python train.py --d_model=768 --n_head=8 --n_kv_head=8 --vocab_size=8192 --norm_eps=1e-05 --attn_scale=0.102 --tie_embeddings=true --init="normal" --init_std_up=0.0236 --init_std_down=0.0059 --lr=0.00916 --lr_head=0.00288 --batch_tokens=[65536, 131072, 196608]
Each number is 128 + 32 x the weight over its row's rms, rounded and kept within 0 to 255. Layers, rows and columns count from 0. Numbers have three digits each. The size before them is the row's rms in percent of the matrix's.

# up: layer 3 MLP up, 3072x768, rms 0.0784, rows 2056-2108, columns 512-639
# down: layer 3 MLP down (transposed), 3072x768, rms 0.0286, rows 2056-2107, columns 512-639
up2056 099:111096158144106165095123136153090171108110127143093099130163114087137139124101148152175084150154149138137138096167084123155173084107101130111089134167103161109137132132163167137140069144151125200205141135141155164117111157167136123092130084171099082110147111134134121072138054129195135110177143129079116165129178096093153155123145135097098203096088085147073077094102122109147082140105
down2056 100:113133123197133143191106079137077100162104150116082120110164107111159165136066167096134108159159103114156099138033147107092082126096103195126135146122093087064071117143091161130095173164140137221088157111147127120075169143115118147123153102155151123147093171140151120076140189138074153085104093134127090107090158129146137151092111107137132155103134124156153102148119134160192076052082
up2057 098:070155118177198128116134106107192105128128143135093165098110125146074102137124127136137152120124157089170176122131091144127082165065101115171095119079113120174152101140073187111105115138158104124193131149115136145067149134147078132159150140137141122026078113155115130135116161152084010108103143171115129200161108130152129138133121125105111147165133159116161155077075074063167103123210
down2057 092:131155132159140147160098123111107092101115170154200162111104164188113141131218136055105121173093144131215062133115106101087085143110115110076112070144109137094124141133099045085131107141139085098092113116107108159153138125124137158074098115108108114084164123126113158238132126164135132097127085174153079139124086095162087112129134093102169101180162191135138119164121095137157133078097
up2058 103:116103099138141175101115093096025096157162167153178111113070141124199109142131172176125127070152162110117128132134128064078121138116149157113101181173162082120141142128115067086139106155123150137165090120119125120085075146140143126107160127149070134097111141155121188137106143122142076170165102151121204067075158124170124146129151068140113143174117142222105090139110146130167123074082
down2058 107:122111096118153144121145130160114148141094144192118121133110098102079142168085176122098119073156093087118072138152113101149115104153115136199160141130157114157105130104128139097077105094187137135160151101123127107175152110136086133128151088061178108163108120098134176120077087123107121131139134212122115169143133116101136109171132085157096043139112145083131100152166132094087124170163
up2059 116:181146136131188121148106169117093108051153131142140085122168130157151118159119104109108109072118098131123104112130147099123127164200118106129114147169162093095090182153180122133104135182192114183176117105153089129103089179178196123136149127193116138091128125167139103121100111107176085130144151124151126168105148132041182218134111110140031110135100106176098100113092225146097162128120
down2059 121:098159179145136177144118140135061138118149117161083104145142180128198124083111121096081137122114092124130120127125133110159100182117120083135173141139136118196161153132161163139087100097138183215150179147192159122080050121118124063124119124207121086081139162123134116163140066141183122150099098138153107134107120147071079141167129125069111157088070126118141115117131181135127124170109
up2060 093:139153134201121136166146128133105100116137105106168104066155097213193107149146199095136158126136146203120124163128065133195131143171144155102168143143182159173132132068107160099125098104177165147131118136135108135081150133147140107118121115146098137076182139105151057078153152131101111105161128144146130104070093064147113131161125138114106114141114132109115132158140081108111062137096
down2060 091:174115163093133164158181168154230113126086158157069094138111137114089116156072104098102115109112121109113129100130193144102118137056105099207100129181146135143085151107168070127136133150137124125116119133131130172131170181123091152091090169101165123153163064086156139158082113143116119158146125122086121092161129177146094112147157118109176123134090116159118139073118112116174189104179
up2061 092:097110160135134154146117113132091085142089103074124085113097142103165119163142143150157166130133081130150133138121061129134154118147073152153144104109071148104136157124210126143186051172139104115140067109124125099117097096126097170192218112157136148123108108178103139117234096164131118217144175135124149144097119117053140113142138144193132120125173103142122200090108141101130122107145
down2061 088:100132113102089111069141191196083155143145117105117160119145171026106156149136140102153135147054187161139157141158138045096140126112154145087126091120117112129121088128165105163129166184145062146153105136111134131078124062110174111102143099121147130126152133087156097187114148112127104161146120098161094150159067107146136133022134107113158160088093179068078129147146116127090153134169
up2062 109:150148135095134111147102155147108165080109124211181092123181112149167133099084070120109078188167128158165104121122101094131121217169122148114137121118166204136123149124131079133151142142158144152121124143115148179097137125147149099123105107160140095116108101160143108095149136139120111034137091129125094133077126050140066099150111107123160113144147138131129153154132119113129121119152
down2062 108:122178131128106179149100199142102122145132103077087100086122173140112126103183073139084064106182144140124121174152186093103096153047089125084122154161154114127136151155089131129149110153120124124170095175135157173109104152079200123069170146129140152088104161135092136090164066103159103102206156120097101114129134098140145096048108121147133102126128134125127147132126142121120153141105
up2063 095:154158121184156121163151142107080125087143125149146137128183089130168095154080109179109147188135118143182213149145158141088093135109080149170056109110144133158158154169087123150145122139060130147165097152129143121128093075097104114100120129104170126147107160132168129168158119086176155171123117133175141106153174126120066122165191126111108119122103241189084118085095150136157142127075
down2063 092:077166106116118089099133139126111231124102101102065149117105105074162126120126165083121129119080129105097117096110132136108095100136146123123123119158137153134118116122087115074084109138086079083105120123157123140165112134158164047115156159143129128182191040191060143127138159130098107154108139175095113107146123163146162147077112127147125177191180189113157139158167085142078116068146
up2064 101:139111199122129193089060053134167180129122157124114126123144130120109131109138196156079128179114150094079159093120131109168109110189135065101112131124177082126146179128113125147093121144146113079072140224157088251150164137151129141179125178091189126135100092153122139142132167156161111160125151056124129197139100165112166110117172079155142122102138092126057148111165161090153165056152
down2064 096:159165147152124132072100129126112119171104125117102097186135150166140119198130115189127019140117141137164113116125110092128127114133142136151139092179153082110103116133142151109114131088174145058170067097154119084148124142081139132180144116089107129115197156141178132103135116111075062198078136111137194128131184131156147122111176161090085178094087119120135095106131089199124085126099
up2065 105:123154103133129168132071112066121124106093087124154105097101098159162079159143110140138081113130159184116102145154119127122120115070091138105135121112155084185143159108154128085165123077106035141109092184147137106150122105163163105093099102135153193147153086135153184113148141163154128198065114117155141136085102163125149089123112128056145077111150125167141133079157138146068151132122
down2065 105:169129140053173120100076153096105104114128114090078160114098128110153098111094143121163141078155130154161123133095198147109108126112134172125180108066068133148061146152135154114145098126140131143153131152166082099085085107143156135119165074130194074139124086133223141108152134156146069124037065085116090169134070165108104115158058165120126129163153174130110147088172152105126122130156
up2066 088:173066135140162123100113144127088167155134141073157122128110130099131039118038143089108101185192150191166101095083097125162097115141141115167135107121171133121128130126103115063132121103124115155158086137147128129118168112132149191117202148102106103128150146124121071164121092151174152155136101172117132146135131083161098100160094121114175071139103151172154132138105094129119073135110
down2066 080:131172155091186145125201107163057078103059118180139160135111107157139168127169081141149105159143116106109122102159122130138121125145135143113105090124095118071165137144165129139089066165148140094170108151062135104131046163140106106080142074136161124118190119104147082147159133103136095143112144136136159156139120114121114145099172153157146142153136099153179160063157120131101147195110
up2067 108:171101145157141127110146111079111095160111137139129130059072146090122082142139111107146098099109095102182149128128074135133163185111132150066144141128077118076139103095139143111125118179081090134133148137114092147161091179152142131130103163127099128171127119110163093200112133151125126134140139105191097185149093073097137129093082115112154078140154163129048096100102104141108145123118
down2067 107:114182125151096128105075120101130116120175124140119155109113157134128080135120154106161093170168132116142150128096131071115089137104122209091193086151137120086113133063090116137110092113084109120093146062163112155128063096123115144146075123168151131160144098163109117148141135124112108133145139140146109132124118091144110110193131076143123082086130118121124157161127077156134122125078
up2068 091:104112163115181140145142092136130128124140166159146099099062122176134092117111154151181170159159095117097132108134089208093195149182136133134124179120153153108123112151127161113160161177111188119151156169104122084144149092147142162082172102122101211096082108099145139163116080127138142145072126150134121134081102149033091073163094109060104140093099112114117145123102119095141148141181
down2068 087:106176143178160167210169164145111138163181103108141126115109120056161128122112084139111142125111127208142099105117149101099117176144086068105096092146127123126164088106100093162147158167158099111108146119113149106114180120117122142131140150121158057115140189209095153101140172137165140122149132122147111098160117179158169174170148151131136116093178123152128114168136154134107125192121
up2069 115:151117173108088110138139075180086157125106133113116149136096177136120088115090187154143138161185107079170154128047149128094075101173072138130163194107112131151096128095189112144095188138099085119091177080143127098112163121143110094075111154172143095139159180146053111105158086127095117136119065108145091154119154089138121132127143114130116178208096159198090157086078167185102131089116
down2069 097:142135151110144164148243153102106135078123152147133122097097152100121206143145141131114108096167133141146195101093143131050165191152113146090162123113164090139118138108159105177126144072200104093116124069136134144141161151098117121170120152119074077140100157193174120187144117061135107154089130124144151148129163168141133070126148181127159095164080080117067118136149089140104184137105
up2070 103:182170116156121165116159091132091125198103110127142177124079127205120129097146093106084125099149083121157095116113178110073100103113159117117109123033154161127127146088138146091128175164142164080105104157138125157182166150115133106136145161139115084123129127136138147114111159142126101138143195149158113148120112109060189109155159088139126170108107153157048150109082067085113096099173
down2070 104:177084141134112136173079120108145176094129088122155105086118094163171136125168136102107124100196087164149112091146081137097138167090097142110127141111135101149127172146045105061108116100145086121144134161108146152132111125101155092158124096099151164122105096096126230090109106180154060146133098109139121128142156072118111109155206139153123140173153142134035066136077113178120134108141
up2071 101:158115147138093087150141132115144144116085192142160105131128118109124132113136142139138161155074175048144168233093112154102140098175092126090108115144098125136135134064140095118084116157163083112135080096162108046108131167140108141113072187114155124087076121118145115132113102139153132114126097172100108163144203127144135157129108120170127095133106103088081106094100116112117204165131
down2071 103:084169138120154080093196152092090098094117115148112041138108117114150138119110137109130122112111181120171124129089130142152083123150149124094082150194134072130135112101153141137113067107151077164106105144122141060099122141088145161102114185175142155168217174072102145118090124083128137087054116179097111194174142152115151166154127139140112105150122150121121105093049149085145192152144
up2072 089:077140208090075173095122116069166133161119123180085099131126112139101168106102105150151160136145118123106134150075157129179168152120088094112099123156099148132115109136150174167113128178108069098078126111120155109134140182133058153154100111100127147146069192059184146125131147101118110160110189132118152102092102080128124098149150126068134120132141137095057251113083134120112115167134
down2072 089:170082186102148119173101186160125138153114088165173110161134092154132078162123072167120101113204124130114103180121130114116179125166149129203140071071171083142140199140117097155130151118149189163141077193116071142164081138086139121089121129129068131159139119145086189133147032120168160139157162169137094136157086094137120119109142140172090174154123138144040123190113128116154144124159
up2073 103:113110108147207074091177114095151118113076153158124023150099121142163049168155085144157093113140102147127152103095203097116151096167067106130083161113073152115113152072159121090111125083160086164152092185088120121187111085102126036129095105182097136121143171127147144113113104111118165128167102152130124087097173127147136140125105125109074110070123083111092093085151151113199061155125
down2073 102:117110083119191126151133113085147154165135074143157089172143128128082083152171109189106156104102136156139121096157140147139160119159166148077115120079169120149131138093056101112131128103124107145217142097156141133153133100098122136131104178136113138127167202154134111152151163141138115112151121215137148026099113121124148098134102105101092153160146087083077165075171129176125118160104
up2074 107:135117135090125105143191123078123098111116109145156130160160115124107124068091068154089136130161145152069192102146184095128130172133124124129151147170151124108093128176081154110133119132120138096108095127146165110120133140205144138116141164197150111141121083156125130105165141108171130107124086203088093147123131008122138095139167121154084138140136124108114158145127103090106111154149
down2074 105:152086118131098099133158131158146081171115125208221132175096134136108112099117117098173148124134164204117080098129155112142176150065083069115145152138080146131117108185114139130123108111144133106139151085092141111110122123124126146125110173143086156156160073150134075143111156108134152165084127122116134160106132105084078182051143083123151160156112146097141149137200141087117105138123
up2075 117:131107160131147119161095167115176101159131133083057129138105117160121124142112175191089133153095168130139155104200123094056159184118153150149120061139077060149076138075126114146113112137139122138127144125093099116138146139116158134061146133094116087138103158144131160080109158099120153178103089194159115101120111145139184106120097114146087157135113171133177137127121150139145077106137
down2075 118:136095140103124106150163122143173132150098147108065119181136091121148169146205104176121093151115149112211157078121105085084085124166145119127108080135173117165114143107151107126126102157136141140128131119114125151104148139150208119083119096093128112163089097097121146116108182160153163074108051140109044104159196128207116129180156104133124142113163117174125127102106170132145102126102
up2076 099:145109043109093167109103136172176094134151099158136091129120110106117111143181116140110107168114127145130198145114165129111092106146198136168160134127112151163093104114131152123113142203133121123099090108154168167167156107113142115142131155132071146082141122095135161075196167115134122140143074115166076130171101115163084116125144133121117155167119099121101151093093151114119066130140
down2076 107:106146144101144134119149147121172109101119079204142120067087109172172103144141145116140126111124075130178104154128175090162151041167071230119115122166121115089145141133102149161135187092128117149200132082144155109158144125192156114127111158156133083171134085134146129155105175170158148090099133135128092129113128118139102135151145116146093148079114117064098174058176177120058090108131
up2077 099:104059133109170151134104144106183145167096098159141160130103049120117089107155176113129116137112144092110145129155104130165180113184156144109127156148117110166159155142150170169123112241101146102111190145110108184154101140123126147146107103166153128148161134131171121086112109093127079142137201102141149176106041147106091140091208125194133139110128107098161104126067133148153167151125
down2077 102:084121071166128087103166135076059116146126157120163128165095166123101114148102087092119156176112124190103084153102127078189128097156112123121107117128143187117161120139203196070133145156083142165085168123149110154127065166128153060103042125145135145115087133145101125085083088136097096155075112084085113097090149113145135176133196114123158148150085121103109083077145097151158119128163
up2078 108:077182088061085131142133062158125189106107113145129104141106157109099144054096084150081176132145115094098118034146079097092146224132151142126115130105121136177114136128116125155118137122108112194089070075183103099086176115091122106108128089168147123168155116123158139123110134139131143086129100130121102175117140059171173140099176095195146066113244132092104152130132138111094131152151
down2078 109:137161116107115154161236142152138086124077111110143158193131178109108115117109114125132109158097131144144102090178097137100109141128165115113112141136126146188123125062089114133093168106095191116099094127124153102148149105078118205093098137137152150118122121137130149145123121076105138127161104184190097155158107097205126175160146092031112116179126088154101098086075118146144150138143
up2079 102:114114109089103112071134118144169161152120149111165139148155133098048148126152169135133114194151140078125182201095183136125097110112088094089096131151165104126194104090099104110141078138187179176123095202149130114138161122120081095184125130093163141160112146160152124117134125115116146110139138111047145104113140155075159132096155091108141145162113075095155111088129131097127160153132
down2079 105:085074153122152115168135145099114148120130076218096172140106123184070176185125144111106093169175137169143151154149151115103128132104115100104132155131140118117107146177103155174167124125128099115110115091130141133127149068158118130204050209154119142147085145158072149168166126131144165170131126137125105131151170170089146146116126062088145122152127164153114148095111142154199163120138
up2080 091:085130127113150139133135139119136162103152155164123137190116148115159156147158151103142158115126049182134202166111177122106164075117201166127124113086086151127096164145125125097105149111137113148105125116135099107113160119142139143124152135128155110088129053147093135112102087117122134094106162106082117124128113123091115131138148151060149097148169159109065089142106129123123148109127
down2080 087:147116139109125126165108103142152096167161119108095064101165101114105084147058080153151074086131150086162146139111186151099146146126133140127086172158154133187067147098150194155143117121147085107071132150096096085120123150093098117129133171123068172144142156121155137132172065149128113143092065211118083197163154121175102113140200079207100129086133067170144149081137110172166126152126
up2081 097:117087118133037122117113115128127115068172082093153121135126142114086132091132146152170051190080178102142105078148178124060115172105090138173122109140132114110173160053141132078153118130135167167128099152195092081115155160086123154102140086057124090152155123084044145066130085085093135093154115170131112198158183071046130143129152133096104154091158235132137107143126099115129093127087
down2081 101:156094131109063112098176183058104132104127187221114142204127161106101131133156109171137137159112100112159073097092125097079103126130123120138148127133126160145113144116155134127098141106170173133148168178149143074136162128194157132123118126134147158135120135111141161121146167091174158144067130158104119102157171131109095129111154126116077111092119109115107174126151134092179098167128
up2082 100:068147098075115140079158106170147169096147183075141176156158108173104130154171143138130161138186155124128162127155100094130157153148161179118131126091150094138093158160107102170100159112159150147135105072145117105109098141122124173171082057140144119053173137155096120159087182154150124138136142196080109193146173200148139162197104123151103085139152143160154151093071136172129111066122
down2082 110:130091133099107112132111079122117126129146142110154117118138149124101107159086169088112106136136139102116098162130159123123105138163080139118125163108131127149129097093111099111105168119094075126128176064127136137134115122054155166152109075187168171134111115131105143156089096130091151076156110138134126135140113132133109134139129130073076122194129138127148138123158096171088080127071
up2083 109:110185181128179096117095122137129063165103150126156109161154138095087132154150085172159157131113103086132162107097151184101103111095123123080075123141108131173104215201086124136107087156136115157097093085063079089091105153085109113133188174194154108094156074163099087161097099147179126110192120099168115163096129108119109114133133111121156078138067175140089137139094142096098095133131
down2083 102:095126148122148133163046139195139176154080131125200137109131141069060215106132125102133157106178118146146090123173185135115110150142170132137152113157157100180122134114118138115120108153171184138060126105118162158102166229069119101100195114192109114109151139116168075159134136111167121171164135116133113163119140160161125134150136065114110104140118154116137082122180086116128082099084
up2084 100:135139176122176151125114147155110168105170228190140152066110097125162099114139101126170201206084152108160126079139091184116123121099068113101148106112063109114132080167104146176186117139135160116107162132162114123167128163072101122124084117156159087110101090143091189131082114087146129129090102208172103113161081149095114101160121140148126094122097116173122115137126151168116112112137
down2084 100:124124172061163173217106104141110085140151153113133202123079085132137077100190119159092163136135108096085056130110142148153105162115162140160120112145160121073095122100141069167088170144177169153165173177123164091136165169122142155074203177075148154144106112174157179142102133151123149136110092135166147121153081153109180117089115151075135127153122086202142053167145119065108089136109
up2085 107:123116100154114137120171128124102133129155169107139069154140146080106133118100111144115113122172103110160154102114149139111138138102131090065168200098146166181119148163154121098113127129154116167126020124167083145111092107152120113092126182171192060151117060051144107064079065110136086156131215088066067152144167092045132121170155112122097169168132115114121154149064115179085139191178
down2085 101:067115096137161161175126186176109139135175142090159101196148111080077170069181133136185105065108108136107161114120135133181163183098161126092157176119130165108114190103088114140176129142088100111171140210143157147184137143136134109092172097117124116106109111127134117156125128137157142130182183085146097114154092146082082154128175109072137131173101146141157134111094121093136096125107
up2086 081:106141176153121109124112112130129164098149108134142116090077126179116173069133174164149112097114102126187130127092140098201132144122115195117086141126114181134181162163159138105164098117118157061136105179041131125109115134127089143152189132097088165154117118157087101168090099097098143132149170155126118065085134157152163203112115086144129178103134168153155146121103102083091102152123
down2086 080:128157215161181121092143145064091116122081123115122078133106119135103113092124150070093099133101155105171177143157158092112145175141110117121115156123119113121158110166132130150119129205179075136139117164137164134150054151104118102134155124147147126150078155096132128141193164177106147062075116110134138191129136106110104109076067154157183099160121073176123107117099212139194176107129
up2087 104:094068153154143155118127137163148099168133153126158133108102146100114156145130129125123106190163137128140088160142129185236138073141155111087147136167058110136097133116081112102125112158200095132079152105108170079105090130161097138161074149117136092150165123165130162176153120164154178119138160093122109143122143141124065084084178095106151139068194153123129093104092083134097118154205
down2087 095:093115112079188137122135119182125127146130108137164186182105180101064171132155181079153097166141099149100059131168188123146140095109099100105077114149112148158153129084074126132107112177112187143090141158142137050131187154046124152134089158125106151142155079150100135158069111077116168098097142045113157173126068088101134145129201134145171105087097110160141118081154144131095176138080
up2088 105:079066069147080146170116109118145122189117151151132132163196156118127139092071137142186159127130155133133136122152110103119170111087106110131117120103140116089050109088126126139148139171109097111131119189153067166124105112153194117205178102104127156174125107199120137156124135092131178127105125129156089089170119018122143100137223115120134162075158072145125127078121136124114150115125
down2088 103:117127153139138117084117107053167120113149081110147087135120112121105116112091115100081118172110134128073107048151141120082091128134148205104176095173142143170107132083149141123154209223088104164113109162129106100076173127148159104122081117116156140112123117186133104111168101148160121127060178088152154172099125176153132150152094193145092092115062144121136121110113091160117114138118
up2089 103:084133102127150103113077087078150101109087087178167185116146160098220074123151083144091103085156173088081147134159147116121158148103044167106122119151087087098180146108100146178094097065184077142148180118105183137101112110135112139133143136136140113162198096116093161173158139081106111086114074140134098126116165100169081097159154134137086112099133144194103128099102117096160153094145
down2089 104:130086129159151136156118132092125136125158128119069123090149179133172046132044124140137119076126167101112105103063205141125141150118112157080136152153157105053137167107109089170153117146119126116132081147180108163152128075073134219184151147132155111116168141167097115139172141104086133139132139162135091129131082112132102099108071110112085115182115130133136095124135113153138159129106
up2090 095:133088138121080102066134104150102054073134169132174124091159168103174134080130131151090125133157079100080093096090098124102107150127144101088128090155033126137093165128135120132120131129118144121124172142161118081138166117099099151145133134116104127104099110190135124140154153147103151069144104164108126128136109135182111112179139160119127192122106125184160157115097117122134136157117
down2090 095:127117147180143119095172094108072120133129101125122118114074143118135172125142092145140078100120057120137063148133109131114103108147152151101121095111178069115105125076159145153195130165091114108100126154158121028098126106162128132176138088109076129111136092100156095064111104146120117164126106159187123132125085167100163154123151049098117123146121092135140107109171120122125107087096
up2091 096:129123087114119088132201131082171115072146149136142175112112120148119127188099170147164126157042125062134130187143142115089150166156133169143169106130174155105157131079141146114135090137096146071148085100111157135127190103123104112120187139146135099037132178133133126108143188149114179062137172159154119141151123160112096127154151105060139110124093085108108131180133117170116155148160
down2091 092:138136121137149064095098100126082156145090102194116136118200091110173138191177142131132050097132107112070156137103117154133129111148141146113152130122045104059164094139120181193132137131210180126112143123095129144127130127114129108131135160131124087117104051105117164100158144053135133089122140083116092168163153156159156156112129163099088070185091075148098135071128076170104135109145
up2092 097:111076180152131136118123116085154101151139102116138093024119095151102106143222167166116083135075085097111107135113154119102137134137114160078152139138099079154090158114102145125103140162192121153155122110127147051101147166089139094133149125119156050114140097174153112128092126178187184129089091164160123134184122146117067100177079139121150119080135121101092166138165196171140158162150
down2092 097:103130133086174155171180096142126158164170148155168158116041131173148166140107184145116160062098078126149131186156099116127090093127115137154186139119152155136102137148124085160119139135124124072142140119104121148144152104122091095133121170106154147130128159171126089162167138085085123114175176112134125114157120172075110127113149162086131143147084127099103140124145064139098158125130
up2093 100:110089096144160137145155141076122147122110116120128175174115142132116198127151199169092093164122202109091219115123114094152153154142097173124114125159159173142192111121120156143167163135117135160126112119140083133137113118181099111161206097139100165105105077089184122168140161093162140078140115118142135166129103125096173162148139128163173147133117123159019132133116120126116104146194
down2093 099:125136114189160167105135145134112181067113197094140144139133122113087075182141151106173133098085206126081126076163163125133063180106145087113098131159137152105138086089142144119119134127093110116109175047166123136131146142111167086068170058130122156086103105132112108165124150109143123125110145159147093117031128159144125067132120123103077220106116184125123129075113151156127105097092
up2094 100:200119138127124148114151155132106162118080100163152175123164103135192102134110163195114097089153177162184138104139156105110127102135121128141182112149135103128082124124160129094177136222163140184142105162205113125110123090129147131189089119101150124154120126089196053113114131113176131229039118108157133141122110134096143133095079153108117144130134156137154132098114157121153157161108
down2094 101:134110101152108173092136174111191180148109101146103083105154117121171106126118145116169201113056145100145078147152130206087122097111145156099113115121140104161178105093093069077132161105140095133039161165126105133159154146181153187110142088109085086173119116120133103163152092117140071150110185137169077096106150160084122149125113134142143094174169072093105144120167158131139116174167
up2095 094:143132110105104123136139098097169098145103135108127155134129060091161101142164101159133134088124131129090086176082121099146148128087144107154146145098134093076134134156093126074117134087088138080147120209141078176113108097077191134144118131107081137121108145140072060145102107119140125125130091161156114113113137098148153138143121108151129072181201162130109154073156112175145135131179
down2095 098:117131126114138126158096190184137159057127112091087110160163183117171172090092122127141142127168137120160114100173138213108146116177118101119157089121131112177147137086133109129134143135109125176127173108073176069110157164176109129131158135155131142164149174143169134091156117111090139075120163155123169096070119107109191132128134134173110122127107155177117133171156111099159089112182
up2096 100:116116098172090097161091134090135100132077131101153099176144098087157086226116161102168172109137128156087167091188063150075118179177123139072125141108104124113105123144091107138148078145130110085103131102157146103055078146168125161102145102163144130119092081154153160096162197117131109136096095141128138122137148126108193138152164192116108102069158112148157107165160138088134226128136
down2096 106:105089123124139133117142149060098123123184151104149171084169118098117086181112148109153151136171091160130104098139114119164088132163150145058160151211094110152080154145107105148122155120129140130104166183115214165138098116124167151167074110112181082136123168204138164095087146120102094095141125140089128113109176092149083105120106159159144074111132128165161193156177112088134154128202
up2097 094:100164087088139116156121144107129132098140166115106111129154144117125162127085091157149144113077101108133097154158107091112097161122082191115039120228114102114160131132073062124114158181090152176100140093126099151092162155143176115114116132093108104113141139125114094109130063087126157123146101055190152093122139155087142204141099181146140122121114141135226169139138218102073072101127
down2097 095:107112127123112123067087102164143101177156130143143090128103190133140084141137152156156102148103136175149141166092179113158116094118143086129176075085099128099075107149105132101153179118144109090101137144130159162164129115151063142173106162102100124121171074101083157165091138151157134161092100129121179120113166113148100181191157115109124130158167154178126146094100110111126134074078
up2098 099:183138116104125151094130084095101094118093146106170177065112082119179173153153142143115151160151109150144146084082132130101108132142129086112127146134134097118149128155155101127082117207083177113148148148100141190150136130135058119189158166094152120209163124141091112117117129151137145109131054088160157124194132092068122112176187131142121125137090093161092150136115148085166139140141
down2098 102:120164137109122115145133151155079181088102119124174156084184138108107082129107148157057107108152107179147117079074157151158147058152124148077108136104096118129099105139087141096129111139129102110112140116169088153145129186114124113133185086206147093154148122077138215136149162159178117160095131105055179117071122140150131092151109131124160160129172114188065150125134081114154116140127
up2099 100:127159102088118092117133130101116120149147076196119186119090142101135156132116078106157151156135168153090148124128129085158122152140188112140171174102053148159159119117120092151094064095126081125096115111146074110151133176067123127170153161149140117091147133139106104131138102099112155146067150123111074165085082131138174079138164128097188147134146162119109155112119150123134169161134
down2099 106:159131133126145101120128121122099142126103120149079087160139098090175109086103114122151133157093173125148155118105198108172106116184132135165112136145163147169139116113128192157133127161056099164144198073124126113148072092136147234125186140141137137109134080072145115122106118125152078099116126143138119117084121144139144177127154169150163108085144064133123110118145113173146136174176
up2100 100:100150142179165103105151115075167118095076108185100106119065110112147160176137102136110138113130102183124112145130147116115111155035174193099111143129129110169133104165166132157192159186144185084111149079142111149083159183153114167140143115140166183080163126115152072112112124110148094164080160120074192132164139156089103161135124066141107101122144107137103169132124110121128060105125
down2100 107:109156096131116172086107107080110118122086147160094088093114103088115152140134180121119104143143124116186135117172098114121149153061125093130112106106078151178140204177107084124111093150117166097122163102167144109130158094156167166117121189136148087120103130070137085149153163110136128119065054161156131092162142110127128108110096108133187125083119085182137139095077155086134163087176
up2101 093:161167080127108084123118161163129146146136143128120119129068120123136050078114101159149108185191081130209114072086131008197127135150151128152132136133107131106132159115144135071122086089150180095125130123138133130102134112190116107117144112160105160138057186171088139164082134136062155145098150114122093136134074157116160140148129088141104104124140113162139145089132112151104108134110
down2101 092:080102138104096182105141130147185119123115123136160133108088136126123101157136137149165112120141130063143126093177111179190149159108133102074100150097122095149123090150101104144216149066068098116181069095114199123146130165109178171119065123160153137124142077149175109178148173161155149154169136125116112143156134103101153138111104154155181153110123175091149125102107112121158154121081
up2102 100:093132127134136056086147112122078138144148120063192151169152178193126116173086103198087149211108119180125141090135144121186112142166146133145119133152089161170170136143094182158133146118102049136115107143121174090122143135107143124141163125141135107140094157142107131160119094166090166099142098159119120129155185088158147090150165092115128100118106152116145141104136119144128106223134
down2102 106:095124102160181112121138118118187089152140174118136078198099171066128085188101146113078177174147103124040146135141074152089080176142111127106155093091090094137160114177153139141138164141165127123078108143099056148119158098120123120083129091199127109084097146167153140120165081113144174152158170108152078112099086114080189160137160167094141148197132113114129153143110097110081087166079
up2103 092:133167132137132106080107116146083084103120151103160100145126124144119153057170115107115125118203123085153080089077125135109102202197099142084131107099116068064153162118143141168145124109164130086121129153075109160165143117179129114138121098126079081114172168128082136109057186141086147190170126134113118150097087128172126146127081132150127120127150106127140139117181075113158150172089
down2103 097:159097107153173102125135116135145133191084086167077128098102173156117151098148124114108058154040169122145143148148196133127129140110123143169068142160177143081114130177116112160161147130150166090137099119136142141109101125095139101151110183157144153098086106131123164143132126128130127088077100132130135153153153127100090144088093085079128130173112130106133107110143133127123114142128
up2104 105:191182134108145130127155132137156111144178186123180113100169124154106134126152171149183112152112112139067120120206126138135141158091164126113096154152128027110087123180104119095099165176142095156099158148152164141151082228127140151060144093124156099161065088142113123108113119140124165147119152092123150161160090170117115115134083105091077153128152091112104124146102105125089122178083
down2104 103:111140113159108129135164146078135171147121178122147123116119094180101201123105072080155125135103061177051152151130164119114163133110167099146120110159154124138109140179153121086162172078118153206137085109162139110210198118123145154130116101075150199127180053117165191110112118106116165155132102059148128125147146142065108097152044143133129170068217144175116111106137136134131136189153
up2105 105:127147103123138101181119076101056152115144127113120141081086178145100120075135145132135155183133141104196128099085144093090155157120088139151140126135130114119106108117147113167127119112146189124107154109137095110202096171116110129163136108189141072105191129155139110102089128119111115136160158082180131208107177165106147137146146181108103141083114149151113130119120122110087142090107
down2105 106:097104123190191121120169084120084058124158187148165162128139130134141157173071117072177130110137083124183132035122085145154158171153110139156140173077179092101158126130180178118107223146152123145164170115176080142146100183159166143100119131123171186093106200163144204135118148186137122136093120088033111120183193094133088122087136101174110172092096110159073149161123147096121137125162
up2106 093:149077196132094089085127104184126100154130191151145106133173119116112192038153127094127116096130133068158152156118162103127154082138155085140151118145108136146130095087180116099114102109096166106118136106130166071101150169128107138142081142106098064166147081085105142141106181124167157105070098136122173114144177115140154139143170124149110140164156173152122170143123097126136127094080
down2106 099:111095206156130091170094108119126099120144138119105106112140144183157155143109078075089071097133121201110039162160103170141143108105132049118115145149137081127118116089137095157110109130163104183094162123081114158137120140154118080105117116177163093120103087191145152113103149131122188168101151133128135062097125141112087129152141104130156098081160086127076049061147106089155183169178
up2107 095:116118111184134123168158127091156116122118108086145113093092146135097194127119171168146077095151129147103109108189122109203164207083139161172153179140137127143056121122122103165137117090117117100128166125119118127134142098151149180130128102119100163099085066144130155113168103088106147134105130119101109113135068177088151136052166105153154115181200116080157146070134142135156138109114
down2107 103:151151129125131150116171057116122140131163091117137073150114145082092120106146168162151087135173101055187165108116139123091163145143159128107148183129174110089121134099079183108150130142112126129134117147128144103070205140150146093107118099141089085093134098160164124156149157110135168139152068122100132170129118092182089135110235092120146111094135171139144150193125119135070117136089
up2108 103:123161150132142110122117122126116135141145087113076139124183057124140152114052101107119126161062122221106115176164117110119137123121210112131119037131115074196207102135112114106123185144135213108104067212135138137114125097112110125146115121137135104129120112100076131097113180127118164086113130144096145138124127137153150109162130099125106182116119095113118173184148083087103082123255